From a checkpoint of a small transformer trained on Wikipedia.
Size: 8 layers, width 384, 6 heads of 64 (2 for keys and values), MLP 768 SwiGLU, vocabulary 5207, 14.3M parameters.
Architecture: RMSNorm before each block, rotary positions, no biases in attention or MLP.
Training: a variant of Muon for these matrices, 496M tokens.
Each number is 128 + 24 x the weight over its row's rms, rounded and kept within 0 to 255. Layers, rows and columns count from 0. Numbers have three digits each. The size before them is the row's rms in percent of the matrix's.

# down: layer 5 MLP down (transposed), 768x384, rms 0.154, rows 731-767, columns 0-95
# gate: layer 5 MLP gate, 768x384, rms 0.0707, rows 732-767, columns 0-95
# up: layer 5 MLP up, 768x384, rms 0.0755, rows 732-767, columns 0-95
down731 101:173152145099157095146125144125122064170114126145121126138114118111120100124106166162140117093111101139127201113140174175119135154134111132124144123133140097127091121122099116073121100115127105119104131097139130105128119141120156150150123161173122153089138115149093110128099110142112141144
gate732 105:118109119159128184119120121150125132088083096121121144107133142121088125099113135124103134111159172107155161121086168121118136149142101176114133141112115157158131168199142133170130092112134152116124125148149186128129115125095108130124117126149087108130143156140149086179167088099152148106
up732 100:136126169112131135082120145144132133122171124151101133107086105122099154123126153097150163094121135110133111144143103179081088142174109138142108109089107131130124106131125160118137107111149110104103102118142114125178097095180060119137120100137133125147115137134169117137124108138126127104
down732 100:113118114142124101149131104124127130117112169121124149143140124105125062124101107123160095124149155095153142137082148155127136140170081137136146158116093125145105126150101124092103125089130164167109113150125136101143139120161091085108089149164098110108155114104098160192125109159130115134
gate733 102:092122128106153111092125150137159163082099139139113138121109125107170077128121187129151126129149074160117154118145094112153141121145125156141171152139162132108132134126161150142118128117155101127179129149147126131135089106121130179124143138119153110137139111126153172130173138135157149149
up733 100:150111180125119145152150150086128128141106129104122093130136112109115170163127128126125104123155134134117184137074097160131115192104135128143130168135105120132102109098164135108122126091131131126118103156115148104110172126120150073101109137098168161171122121203149147125133125162130072129
down733 101:147113122158162125129106151089132164094136110070147111109129140165087108142075154158123104113171149130117114119134149146144104159116132104126142092126152137139096103106148124117148131130069130104110150186136149119160146094151135122149137105094142114168136144127136126121125096128094184159
gate734 098:093145096101149116137134172143124147112137117107170088126112076128116138120133103134124129119101144162124142118160145114135118134131129118187170122108131131099124101116135135107122102113117123121159111117135130132131125094143104101141171151148148150160139134143135143117130152062120130173
up734 093:111151184121075152138101088119145116167101157100118155118127132140188117118128117188154098158141115115128102099131117115131110142137125122104097122151159117124125114168119145132118096181100124102127138152099089108150069161142125140145142137125144142120111128149173140133165131116093144108
down734 091:112150108095063109132125086167106116116143117137117131136115125134161132155147121109105109147106106137126130129132116109141101114092089112104110109139153102108117142133169119138161153125139120164143131143117089137185140155149109160147188117201142123153122184130128129160164090127132151114
gate735 090:133135163086152137149118158143166171176147161109051115155122093120138133114125157101136126111158135133139122131143130165113098082124111120109097107146164157145100116111135140052120170176136170172109117112106157116113151135106103126139107133106122119131141109146104183154131113139156153153
up735 093:081148089124143143092144138120097150152096127132091142093154116105125137139117125135168152080125153118152095141160135106106138087108167107144143125162128079104128136102178095162109090100154134100122117121106118138124121109112103124143109130101166113167169110150146132091142097139106143126
down735 095:084157170166098146140133117145124110106144138150126140110140161129127114150137120155176125052105091159126120136131109114083129145119110201091117108099156149110122137130125117142136145135134112117153129117147140142102127117143154131116094151157145127184127103107107119118138040144124171158
gate736 105:117105061132155113092157128100097121134126169142106167141130124075120152081129104122137134155163186181094154121097115137139081125115122129138120133134109119085096093111102130141111139144107128094117140094117136106153131092134105072124146124104124132139082097124124140132109118182171113126
up736 106:154131131069144088127157130122108086150115124165100131080119095134141141118148123161127170137199132145133127118116128138148147120139128165161109157161126126163145121118105128162169137130100125081090094174132107109114132162115138149127100138127140181163110171075135118142145129135141161098
down736 105:123138104144096124141116082097118135134094153185110157104134156129116121146151122122168172095097188157106128123108134171136097133090153113158113146116109130106109075119124079170095122116159132081128116143147167149106132130150136145130103090077133138128122126111158134144157108126122127116
gate737 106:124122140125138105137132152132101165083136150142133145135146115091127123117105093180171095168058168139117161138097122142136119144101136092142140106116108139173128107071190151126122120087093128138144117121127129094128123144146120185143139135171104089129158153150116100165142110122133133156
up737 105:153129164118143131138142136155093161091118137144129165101115131102113150140107145155191115166089169123117158098115115146118138148116174092143121129130145147141156090095171156147093150087100129146123156110118160073119096112115122185113111150170114106134144125127136114179143096135131136121
down737 117:158170089141094117093149112117154111168113095116137096140127145152121131112130128090071147085145132113138123165160130120077118142149103149126119173097164122070109128133108118126169142193116167107149120119112146121132145133155078126123135173117133162132121105110114119072084141105143139131
gate738 103:156112147140106100096149096103106114100135111118107124130097078141156124130108154100101130132158143131115104131121136181130110084129128095081096111148101124143196126147114109138139136103103117140145142144108103129100084137135123133177136123131149109124138115129116118085140152133082074148
up738 100:151133166139139115156125138132183162113124173106160127136131110137148100116143111117116104140147140124126136135133170138129169129129125130113152142140103125091085126125116117140105103135153141135156157131082130123117143094155140132122108109158145127105105124169120108146135117089093167115
down738 099:165112136128131116116124167159128141066101135134123138137107132125183101101092115099151138165105140132128141098148115162104115132103119142125093153112157153125094122129113131115097184189140104122160144141137140124138140136158133144177112135157186128136127135121105130118137132126150105087
gate739 099:118124115161167142140110144141125129115144140141141142137156138121152126146126144168100156127099125129152090146109142124130089117133116118122122145133094099090146130132119130124140138120097108140190124140146125107097150119110137146154143151151166129128111144103116156129132148140117151117
up739 097:104144142153064176165133104157136159097102125107111082143149153126108150111092147159173052161160169133113139148125136110117090105125125161104134141115173091122122069108131137135126122138106120132086116137137118100145149081123130126125146154198116135148175114119103108109153124119128095120
down739 097:114114106144157099139112135141136126129118092092167120149106098133135144133154191102139118132089105133155114148115119131135134118132112122118152103193147117116152134116134155112115104124128118111153125105140117126117105134126121145094095150096144134120147151139177144129147144136128146104
gate740 102:118145121098133114132138148136136117153178140132162123150153122138082102135113150088118154142154087143116137047081093128169104169116160144082120114136083166128165119107091130083139202155098137112099118116127119113164122140131087154125166112126150132168140144137120186120140111091129129159
up740 100:116167110150113103123129144141121184131173124167144101145137120134121140152098149132100116146133130108117124079108128114129118143153147128139163120116109124112149120127101164090176161112118121143148138130144072112137129118110121138118154110123116187166131132084108139136116128109148113130
down740 099:135151159163108142136115141105131097124100083175140154122141137136149117079170142119139151138133165111149160106123109137130144119117167132137130184114118099099109116139084137105101103101141116169156129124133129141104164137117101161125124097122133122133132113126107102136142118121141139111
gate741 099:138152119098151173108098131128148129101107142128135111113152128071107146129148110113104146148162142152102137080090144110149145146097065142105154110104132100098138097129106109099111095090144136127117101122127127089107136184142138136179115165155127085141125112133128088126111147106133122148
up741 103:154121185146117115118167170135127092096133134135116147116106162187117118117145154135185148131113142122169110124134128124139114125120139096147072111140198080099163126126154114108114125133116095124093119114142106144162119111153105156132117177146129153178175110140141127161083136119112149135
down741 098:137124120142096083171163119122106084147071094109138121135077146109156090183128156121126050159163121119143144153142129126159083103134170120126124151174139151113148121151162158141160127120129138130142072181133166099105151132152133102150149116134142148120111100122131126091109094146147141118
gate742 102:144105123135083142111174114125155114158101111089140139150105137158146136189139140152144096127136124124147184132137130083112097124068097093093085162123134086135159135122133126134154143109109137142136157114128163135162129172124121165161117111083136134099140127108130081118163124113074154106
up742 101:079142145124114124108133103139134107113087125080171148114123112116150080138147088168112125110137096119125144113113100103119123195151164110108137058145089129127143148155163127109113147067104100165102122103083093089110184160102110103106174114121100125128100091182149113132151138147113148103
down742 101:122131130120123162112145114110174091108139109134105117107153113126127123124141135111134097125132148129110108141117133063109103088049118129115116154106135129148146132105112192142120153116090144121120120076175133119162128107107116120116128132143119145124139092132185159112111137137110133121
gate743 107:154095110129138128131116135090140165121158095122142118132139118082130168111150162128147084169154157105125154153140132151167134130089130142152156101128131128103069114141119123115144122078148162134152168096144171131131107142111111071162122124128171124143101126101135172093134129094127187182
up743 101:126116129179140150129172133107112127110132176147149133106154129135073135114124127103153141154093111154135101125152178121159123144136139132112157123133139115088140099152153158131124093130160128125128101107105110164101118119109096155075070091101143151143156141138111212107143187111124117116
down743 103:110109155122119162148151152135118169146170129120159157140182131116146099146116158141130121168170129116085120148125088159127126096100108126157112133128131131125113105143086133127128136126122122129104171120097136120132162107144079135085085133131096125108128153136123122119104152107105154184
gate744 094:157100176146127133123122147133119127158172114108156152155145132124127126083150119130110151160105115164145144147145103123141112162098128105146122130126088162159105146132148061140130146140155132083118098164105109121147123126128097154108117154112112137161082146136088149108148086103154128134
up744 088:164087093124120096124147105094081150111104134138135117148110141124069143132118132139093117099168134106107137083118087118125151119182122131121140139151155160127182135123154128127148149109124121090149140100139163145088120180153136118113143165159138126170130151126115152130131110152140136115
down744 095:110119182141140191172105154127157123144163091097145132152162119129127102094134138144176146153096152147120149160129111104161132140096124142145090121144127159155136144088139110171103145138146143143119088124148098106197134099103116160133103116137130123136104157099084157101144128106137153125
gate745 105:165148098087116142134099143100088103079115184146116107132112130135120178117150161118122154101145109120136171102100127108141179125088165163167113146104119156096139126132130106112132145148113097143119116118107196116117113170142121161097137142130123150113107094128094108140120123121121167133
up745 101:150105113125153092158109132143128121119101115137118124144132118131151150138164149135140126125111149114166146141123159116117179111150161164124121092107143135130142136120123088101140088124136095136123108104075164204157136160166136134118104089164127148092125112177122125137125137093124115114
down745 104:134162143115145152097138130077102074121135129118106141127153126133125145145129110125146110152133158084122169153118136133171175111134147157115192133141113116114104108118166142107161138105117160129119138142118147156128108128149168118121114110151098117129144131085126178149130150171102120106
gate746 097:065165108152120127151120131147109110130138121106109136151124136130118124136146118149157120159098126152116127162118184171178099172104162131156143130166134113153121129126177094150086086152111113147054140141157163140139165095089109133122116132164143128151119151139114119118154132092126086148
up746 094:184138082141123149138125129113120131132102144129162104111137111091134100106097156134141097124148136148150158103151138157172136096128125119164095137151109104109125110133124117126109138088125131115092146141184121138129116151139196130137127100137140122177094131104132148159130113111133099122
down746 091:102128148140120164113119141083142134179104142133139124129148140150162119148158114139108137116121114114109134127129117084125138142179142136085138124140115111126152136126119164116128156112138092088136114121134141148126109138105127149084119142166135103118147117129117157137099151159102152119
gate747 094:136136131140145111113125109160129149103114091126121121101136201117160162106146127144109184115176103100124105110150087137149094108156115151144128148119101114134152094086091100099107165126087089123134163099148138144158127195090113089160143100122086100138105131125152144115103153130115148123
up747 094:126123108145112085136140122110105128126113139137114112148078132137115093129123112126092120102130137151142126134140122092115133151170113149137070100135094141118118134166137150161145131116162167114121106157164135120109138113114138116157117161111160106102136115127123130115063138137162104173
down747 102:154158119129102161131123118111084131104138111096106172145140129135169170123136116134124127121116112091138103129138101140184130127142143143133099123150134154098122106092112097201127141122092125113148095123134113084091114143163105142107124112157107123147141135142130152125129155107176150139
gate748 097:146107128128178127121171116108135165142151135149108074123128110101116105176146087064141105082159151108070099131123136130138105157142105119140136099113131134119121105156131158161144141124130134167105130123117109125125074120127145173141115120156138129177160110116104116128113128107151104133
up748 101:141160121158166152100137141124080128111122112159125115101079118112121117122131176132128152165135104078114159145141100165119117110158167091134096114173150141123122136159114130152146194127133112155137130081117114138115147146140130161123160140130129112157187120144141176121165094113138089131
down748 101:131138099126111068097145133114118146134098154142118154133109083087139140156114106140127095135156162144157113109127123150119104153123088108121131097134106111138061103133111103114109140135136117162120141084115132153088134108112129121091096123136134122172115115112117146119101124127118106131
gate749 100:132165115119173100106137125125108128132159127166125102157156134104143091137082148100098091140157136143187125127084122104124069130120114101105150154086166129159144165117115099111167118134129093096127129142140122167165113122141131141095101114166116163160135155107138115114148121138147130146
up749 107:133133122147158139140124140145104130112107118145109121111134172117144126089168121122128156086100097177117114078108108132118104127135101157116135111138139136154085109117110082149155110190083112149110092192148114153137133125141107129142132081113117136095157148111061133137138147131153149094
down749 102:094121099115109186155161132143143149120136118159126129123129096157113111111112131125168111129114138144124116132149119121110118102123111147113124097113122109152140137147109106105113164130145150116151131134164120135162111163079097115089146143136166136136104127111131105141138114160130108135
gate750 100:137134113091103097112117143107133103128113111128135093090128111091088097147140123083101121106166147130129111132121136113151174136134189104118126161121132115186092145129120148156127124117140152139128138117063133109082153131123081111147126115139150114091155134121108100143156090102119127085
up750 105:123160131112161075108112149132114142112115094101180116139129112137137136076096138150128093114103148138181144106123156103138124151149097081168136152105127145121109110103168067166125139112068085097078114136123062152124147150118154117099120141155160117103134055116123171128109131156142156162
down750 103:131124117174090107088115154142114133128104159160162119119116145075119132111192079147140120136148154138121157117153158138146116150102112143067110144116138151169141103126159115127105139157168115173119111174112128101122121128151121108134111150087095139129089062119097114153162108106135157157
gate751 092:132156160099159186154158105120149142136121126107112102154124129126104109127186185120147141140127120110090084096090155140130144100148140161157094136107126093080131088152105135082135145115108113135156144151147125124145104102134143125152113155077118127165134147109093162093082161097131120154
up751 092:065105184090116129130138097100138129177122135117147136162156126122159147170133105119111121104118118155138126091090155203137116175126113116121118121136140081140125097104151122118128122186150061134150165126126113166149120108116161113151129088164130126135164153140181114119146145101170140170
down751 094:134115104095167129122176144130111142126148123122128122180148170154126133149142117148140144124128139176161145118124119099114124135144078146116150152128125122117132153145142131120120111130141096143103141123161144120123140143133118122103128136142096126111128167133064123126118128100142129166
gate752 096:142156169126118140160153087073128128136134117089120104141092089127154111100121103125103121128094142108123122161132132103145128135110122128105092099148127128144116103154115157150138113119145131116182112126122113096133161150154128170125132146168147134167117127130135135118146113129151128129
up752 088:097120099114133091125086113124125108148128170141124138127137064130115118133158100129127158134122113125183088087164129164144152123093080119142135096107130078102123167120077111081106138098120096122091150139152134111153151135099119135140127116118097116193093101116158087107133141109120144137
down752 092:126147125151119145105171091108091127132118107096187131103124168085129119146160171116098090093121128130103094148117099135145109144135134150133164138147138147087122085142113110125140114126135089088138116112133140131101122128120123118142137153148081168083146148130123133118138160121109135116
gate753 085:117103107139099139166166083079180073136115144143165168111097126127144122118147106142128130080133119137139193170129115142132104129139159130121128139110139159171087134184120113129119150158120111143112149135113128107160194137102118107114112102114104138162144145134069173150129160116138118136
up753 089:134125157111135133131135129160122165135132141136149107095124110130093103116101133143098135131112140123156131090106121138104128134175096101120127133120154162128163109138095160120122095131132137090084145119140099134134110095136137118145143165133163122121108160150146103158122114106110088156
down753 090:149156101112128118143145116131200151108167135074126141159177100109123117164119093114123155107135108121097109132137122155072193160101091112140126147150112123144177118151117161117134120155073159109124175123115114097139166139091103113145132162128151127182133119117107109112129098147159103104
gate754 087:121130147122085119106157154109153134158120145119122144114131149098124098197149132124133140137105122095122168101142118112151138121120172113130098128124087126115158115114145148125170136116130140142084115116127131138111116115108096175118113136142114159085115145091111116090159125124137142155
up754 092:115133061088157083128160125152149129114172108127132091084130166113130170141100122152090115138133104100149105149129086174142128128130131142142099130157129065105169121143150149133145116128146136100161153139143131132134121098125145136127103135162109154108148109130121105140167116167127125147
down754 094:120154130164110091105141125128133130093161138165160149088103131133107119106144127131109101102108147159106174110134164129113105070105104166078157122114121119138120129153141094125140138146147133170080106140139130142159147122130162145088164140177152161154128146171154125145121156066138123110
gate755 102:109134135145137119075117149145147104139102090134182136130126138137139090158135101117177121103162117101101126107133094084116111137097130137121105101131137149109124127154187131143146169143112124103145145101119156140090164118148138125101116081123149154130115146145142156097165090121108137160
up755 103:133129107131084181138139098111128161108153134141146178165176082117122140122149089083163124099123104166134107124102127135097119095135154136117125100127107128143128111123159095105149112113106116142093181118146135172161097145141136124116120138142133163124115143131151107119155135138160131103
down755 100:114158121131106117077128151161127111109115110099129148097135125131091136126150150133060160093120123149166130096168135140102110096128095114125132181129093118127137126112091135091094110103099133117097150134109105145140171131121079144116110183145147129126120143136127130116142089144130117140
gate756 105:142138123119113081167128143087100150120114131136101103133123098135128085118141136171088130102117138118094137154080130097060111165106137116108156171109137150091129134168119195121083134134115135136131151127120137148114116128101124159085106161124148147149137101096131163152112116143096097132
up756 108:153126129135119118151108106104117100111087127092117151139132124129156157130145165120110162124121124127098200147133109109122137094091103119111157098148174123119112101075102104113121131132140128155150111160147155102147132121122110150097110144094170114171145141116121114110148113116071115118
down756 106:123130115139086103120163151150135091132140143114105121129124132140158168121085119132116136092147128119096159113141126139161102144117129082104159095142119127158114124122178121137142129113126143143152078086154135127106110105092140160142153149111155184174162144135124143133137125163093148146
gate757 105:114118145136090138128119147143126155149098123105157120116102098137096138115099126117125082129145111162170141151137172129123133140120110087165160131156114108099120115136118113139109192132098155106115128112124144116193165154156114153103183103136100134122142141123135180171120149117121134135
up757 104:129108125130116159128127137136116064118120127136151129135096111156135120084140111114105085139107132158122152131122092131137082154136141149137157101123113128125131126104125126127091159105171143154117104142095123138123159065175105112132156141148103121109102128121086143151172147150112123144
down757 104:118136134113133173139125171135133106122114126168088127102120114178119131124121175119123138123102082120097153120138130145120158163104111118114143139128121140091141152092152154142114120138108103120139142128136129155152115125130114114085132164102130137106101137137117146120129153143132145076
gate758 104:125120113114157119152138152084141129146187134180129115102097154118063123121148111147157119129118091133152124143105150166170096123080101149128126122141140120127105130083097175155138181106142147152094114099121171142152153099165134129094101136105105127112113080136115154097102091144114138118
up758 100:123081107132126133132117136145136164103127131116105136074132124118115148126132106134083154128196068085131139154159150154139078141168156144181120122089143122152115135103126161131101137082117099162082130155114092138119156130102113121129162169147147129087148080167120106112137096095148163131
down758 098:146164115134101147157124120142123111133123084116122154139157136112119191139191151155109171159144096081171171136130102138143139136151131134134163122179150131160135138112100092102116102134129124153121130153161127120096131082104153109144101147127125122165101140090113164161120152089104134158
gate759 098:145118132116139139105160138134109132167142150152131133130176111115174128123117146122135143132110168128174088143100159105119149123085122117101089103131164145117118102179154127132132122122141135145169141143134155124133111139141093147149117133078123095133117139143123113116110139112113157101
up759 099:147121118084116122108095190101155190099124158123160125077127092124129126134161103137159139148148125140143131132111134115169118159126118128141140166125121113087108141121149149128097112121092125130122125140124139145164111108142086114138083120156110102121096107148130166133157158134104126122
down759 100:139126116121102121113132102144159139147116097109129157142130187100129157098154146148114117169136119140127123123129083104119128144118139101140097161109126138097141110158175083138138111149164100076098134111113147085123125125127162170118108118139124142151143095154081117094141143090143110163
gate760 095:134163111088127135125114118138149159103142128085149124098128154101134105121153137139114133132158086129125094132116131114162079135097133129114181148108097111114128145165133122129135141111128144129145139129162119098182141147111168152127133161107102148154117144124148159126112124135143150137
up760 094:115081111119149152141147133179119180127093161103101117109183139130096157124090144154136152121123159179162156112136102076140123093134152095150159113087089099123103129138136156153076078127110158092109148145168155113160153122154138129136127157135141134142139115142116190133127158164108115123
down760 094:138137088162103132104140123111140093146180132119110140107104112140112117125171144074121157137158116128130138119104108131161146116097118095174119135078128129122143114121142128129129184100110088172133138132153116110115195116104181116109158148118174109115117094078099146129103156112161143116
gate761 096:142135157141078103110111098150155147135141097155147095150119131097127077139087147123142136113101126165131136159157138153105126138118117134132140079120163131137182127144147138122118149148128128133151114135132112178163128177139129127111183149116136119106138151137155107179136108120129113115
up761 095:177139143171115085116152127104085149110152101145124147103129136159115088126114139154148135126133161119118085098112121129109139134102121092130075113148139125193127128135137105129113106126137072150180109173115122157141139104137135130147104135125137157114119160121119094113110081115128114147
down761 097:118133085183126156103108106117107168137118162128096091131184123101144138133105130101133126127156087126135130117094166123147121134081141128114159140106143139139066143130110127113126119080098134099137156091094152145084143083152176076108123136116118141101123147086142154111195133145106150132
gate762 102:157135170130139103135131114134157142105095165136109141124130122133155133091094114128152157151127107151137113147151144093096135122132094107105141123143115120121142126084128173083116154115092159136140142118103116166169138083117146155139155135135120114176144119120136136154155131107100091122
up762 103:173121186151153118122158101154138107147051125083130119140113141162124167152178150140151127104125142140119145114176115079121154176127123098130133098141108123108081138131149111137142079123107138129124143130134130157175154094147171069117135079129148125085102058115140109169146107159176134110
down762 103:130147106151128179118131161115110139141149136150127117112130096120108147079156107088141141142092086151161127119122106118152101141134145108146134145113149171113132143119129118077135172148115158111129120121120098132119100174131176141110093080095119077135120101124163098141085133148148118130
gate763 092:157126154124079134130111134142134150202143139096120094117117150113111093113129111089143139069115139112093163124141145105102116103180100140153149158132114113108132107155117137128118144089106100134083138138110122128123106138128150131130122154110117100091116160113138146145153106149142174075
up763 095:108117182125097166145138178150104128100141150144144150146172136118095139150104087163123141118153104136161134091151119120150141139157158154095156131160135122135135101143107135154133115126134175139121113112137150109124127147175090106120119103119165107158144109116158086150162121151090140060
down763 099:113114139128118130152128121109171120109116151131110114147151152138113095120106119123152129132121108141106118140147126169156141095142132128114108164135124160110141127156130169110121160172124146086125117108095104125094127142154124138125132120120154128145124178127172154116173132158141122129
gate764 097:136142119132124150136162132154155135135132123123160135121114134178103126135118157118089132182143132096122127129115167105132081178139124093134126094102174083122171140142159134116103148118105157116133119152124128157164147148205081135146133084143136153124107160126145113149127129098091113151
up764 106:134108102158153139118108107122119129120098167179145135140129095118147135120119107152132126148116114151139122190100145103164130081137109161127129151169107107144127093090127091165127116148167122130139134121158121136106108120056110102159088150089102111114153118156102126101119108145154150133
down764 109:163138167146176129096111109116128139128117107145132118133146090129124123098141141106157112109091147120124123106139155119151127089120072137120109152093149124169113133135160153137155113115130134151151161158138074122084114098114136090164091174112121105137124107135120158094120128154141147149
gate765 099:163157163146174092105144135115107101144105173130157117122143100144183152111116110132163096149146085115161129120146119116155106173128142095129097156095143116110147119131137097084142150089128072111133101129090132076175128142147164135131134153158100104108124123114101112081095093104150147150
up765 100:118152142088153116145135151144112137098103144097139155162141126115107160136113141123127156162158145145132053160140156118079090134160097136136110144144127110168139117113107161127085149150114116140111118114140144157063124159154118129104121123102115158108106143133101153117143157093116136136
down765 100:150116131126154160129118124171134118149152135155108099146144181147154153154120149077119087143144129124122102166139130160128166140162126130086159157111118132106151097150116150112158091114122127091084155176171132133139135101128117133147128130115131161104112117103123157123149136142106140155
gate766 099:137106125139159130129126117147136119080124098117149098122113128096124135118169096115119173145171105123139145147118133136141153101168119170120145104122134128123078105102125157151160131130119161160126132154128071112126093092179134129129106112137139093114120146139116111112108074128123142112
up766 103:156112118114143080142127152154155111139142124084108080116087144119153117151146121132115110156104161143147134134169143087147117113106132152128147137067129102081126143172098098090126133116096085106143176091103128146068146163173117183107140097126122101105101128153146149130132152085167151111
down766 104:189113098167082117128072126107139131133118135127110111096124134134148153158158109097114135181112117168195148157163102136125086086145092147122120101161160174111149107116107122161119129138125112121126147114134104146119091123140117164111171105132152137164134123160144102156166184117128132157
gate767 101:134151134142134148068127141140147088093139118107140098146061131176120092115094063099123115100125132163117136133138141144109153159124110126110104135089090149120110119127117133088141135140129122090135125106161126116135133117156151126153173154124168147134121115142155089129116128113108120078
up767 101:136113131173135059148111180138143119085193116138191122112085149142116128163160116071151135119086116114132099123150116161125119129123136123159182138100125146177102126115108107132132131131165107163160129154136137129130146109154165142141207097129145115158116125135111116160085116118113137121
down767 102:157161116110128092114128138103102120155121106134123143138106151100130119089088128133150115115093140123127139119153114118121116135151147162134158157117123110119135135168129140144103151166120106149119133105129122092145139134134164145142135162183121147125115149115172093096150124104118161158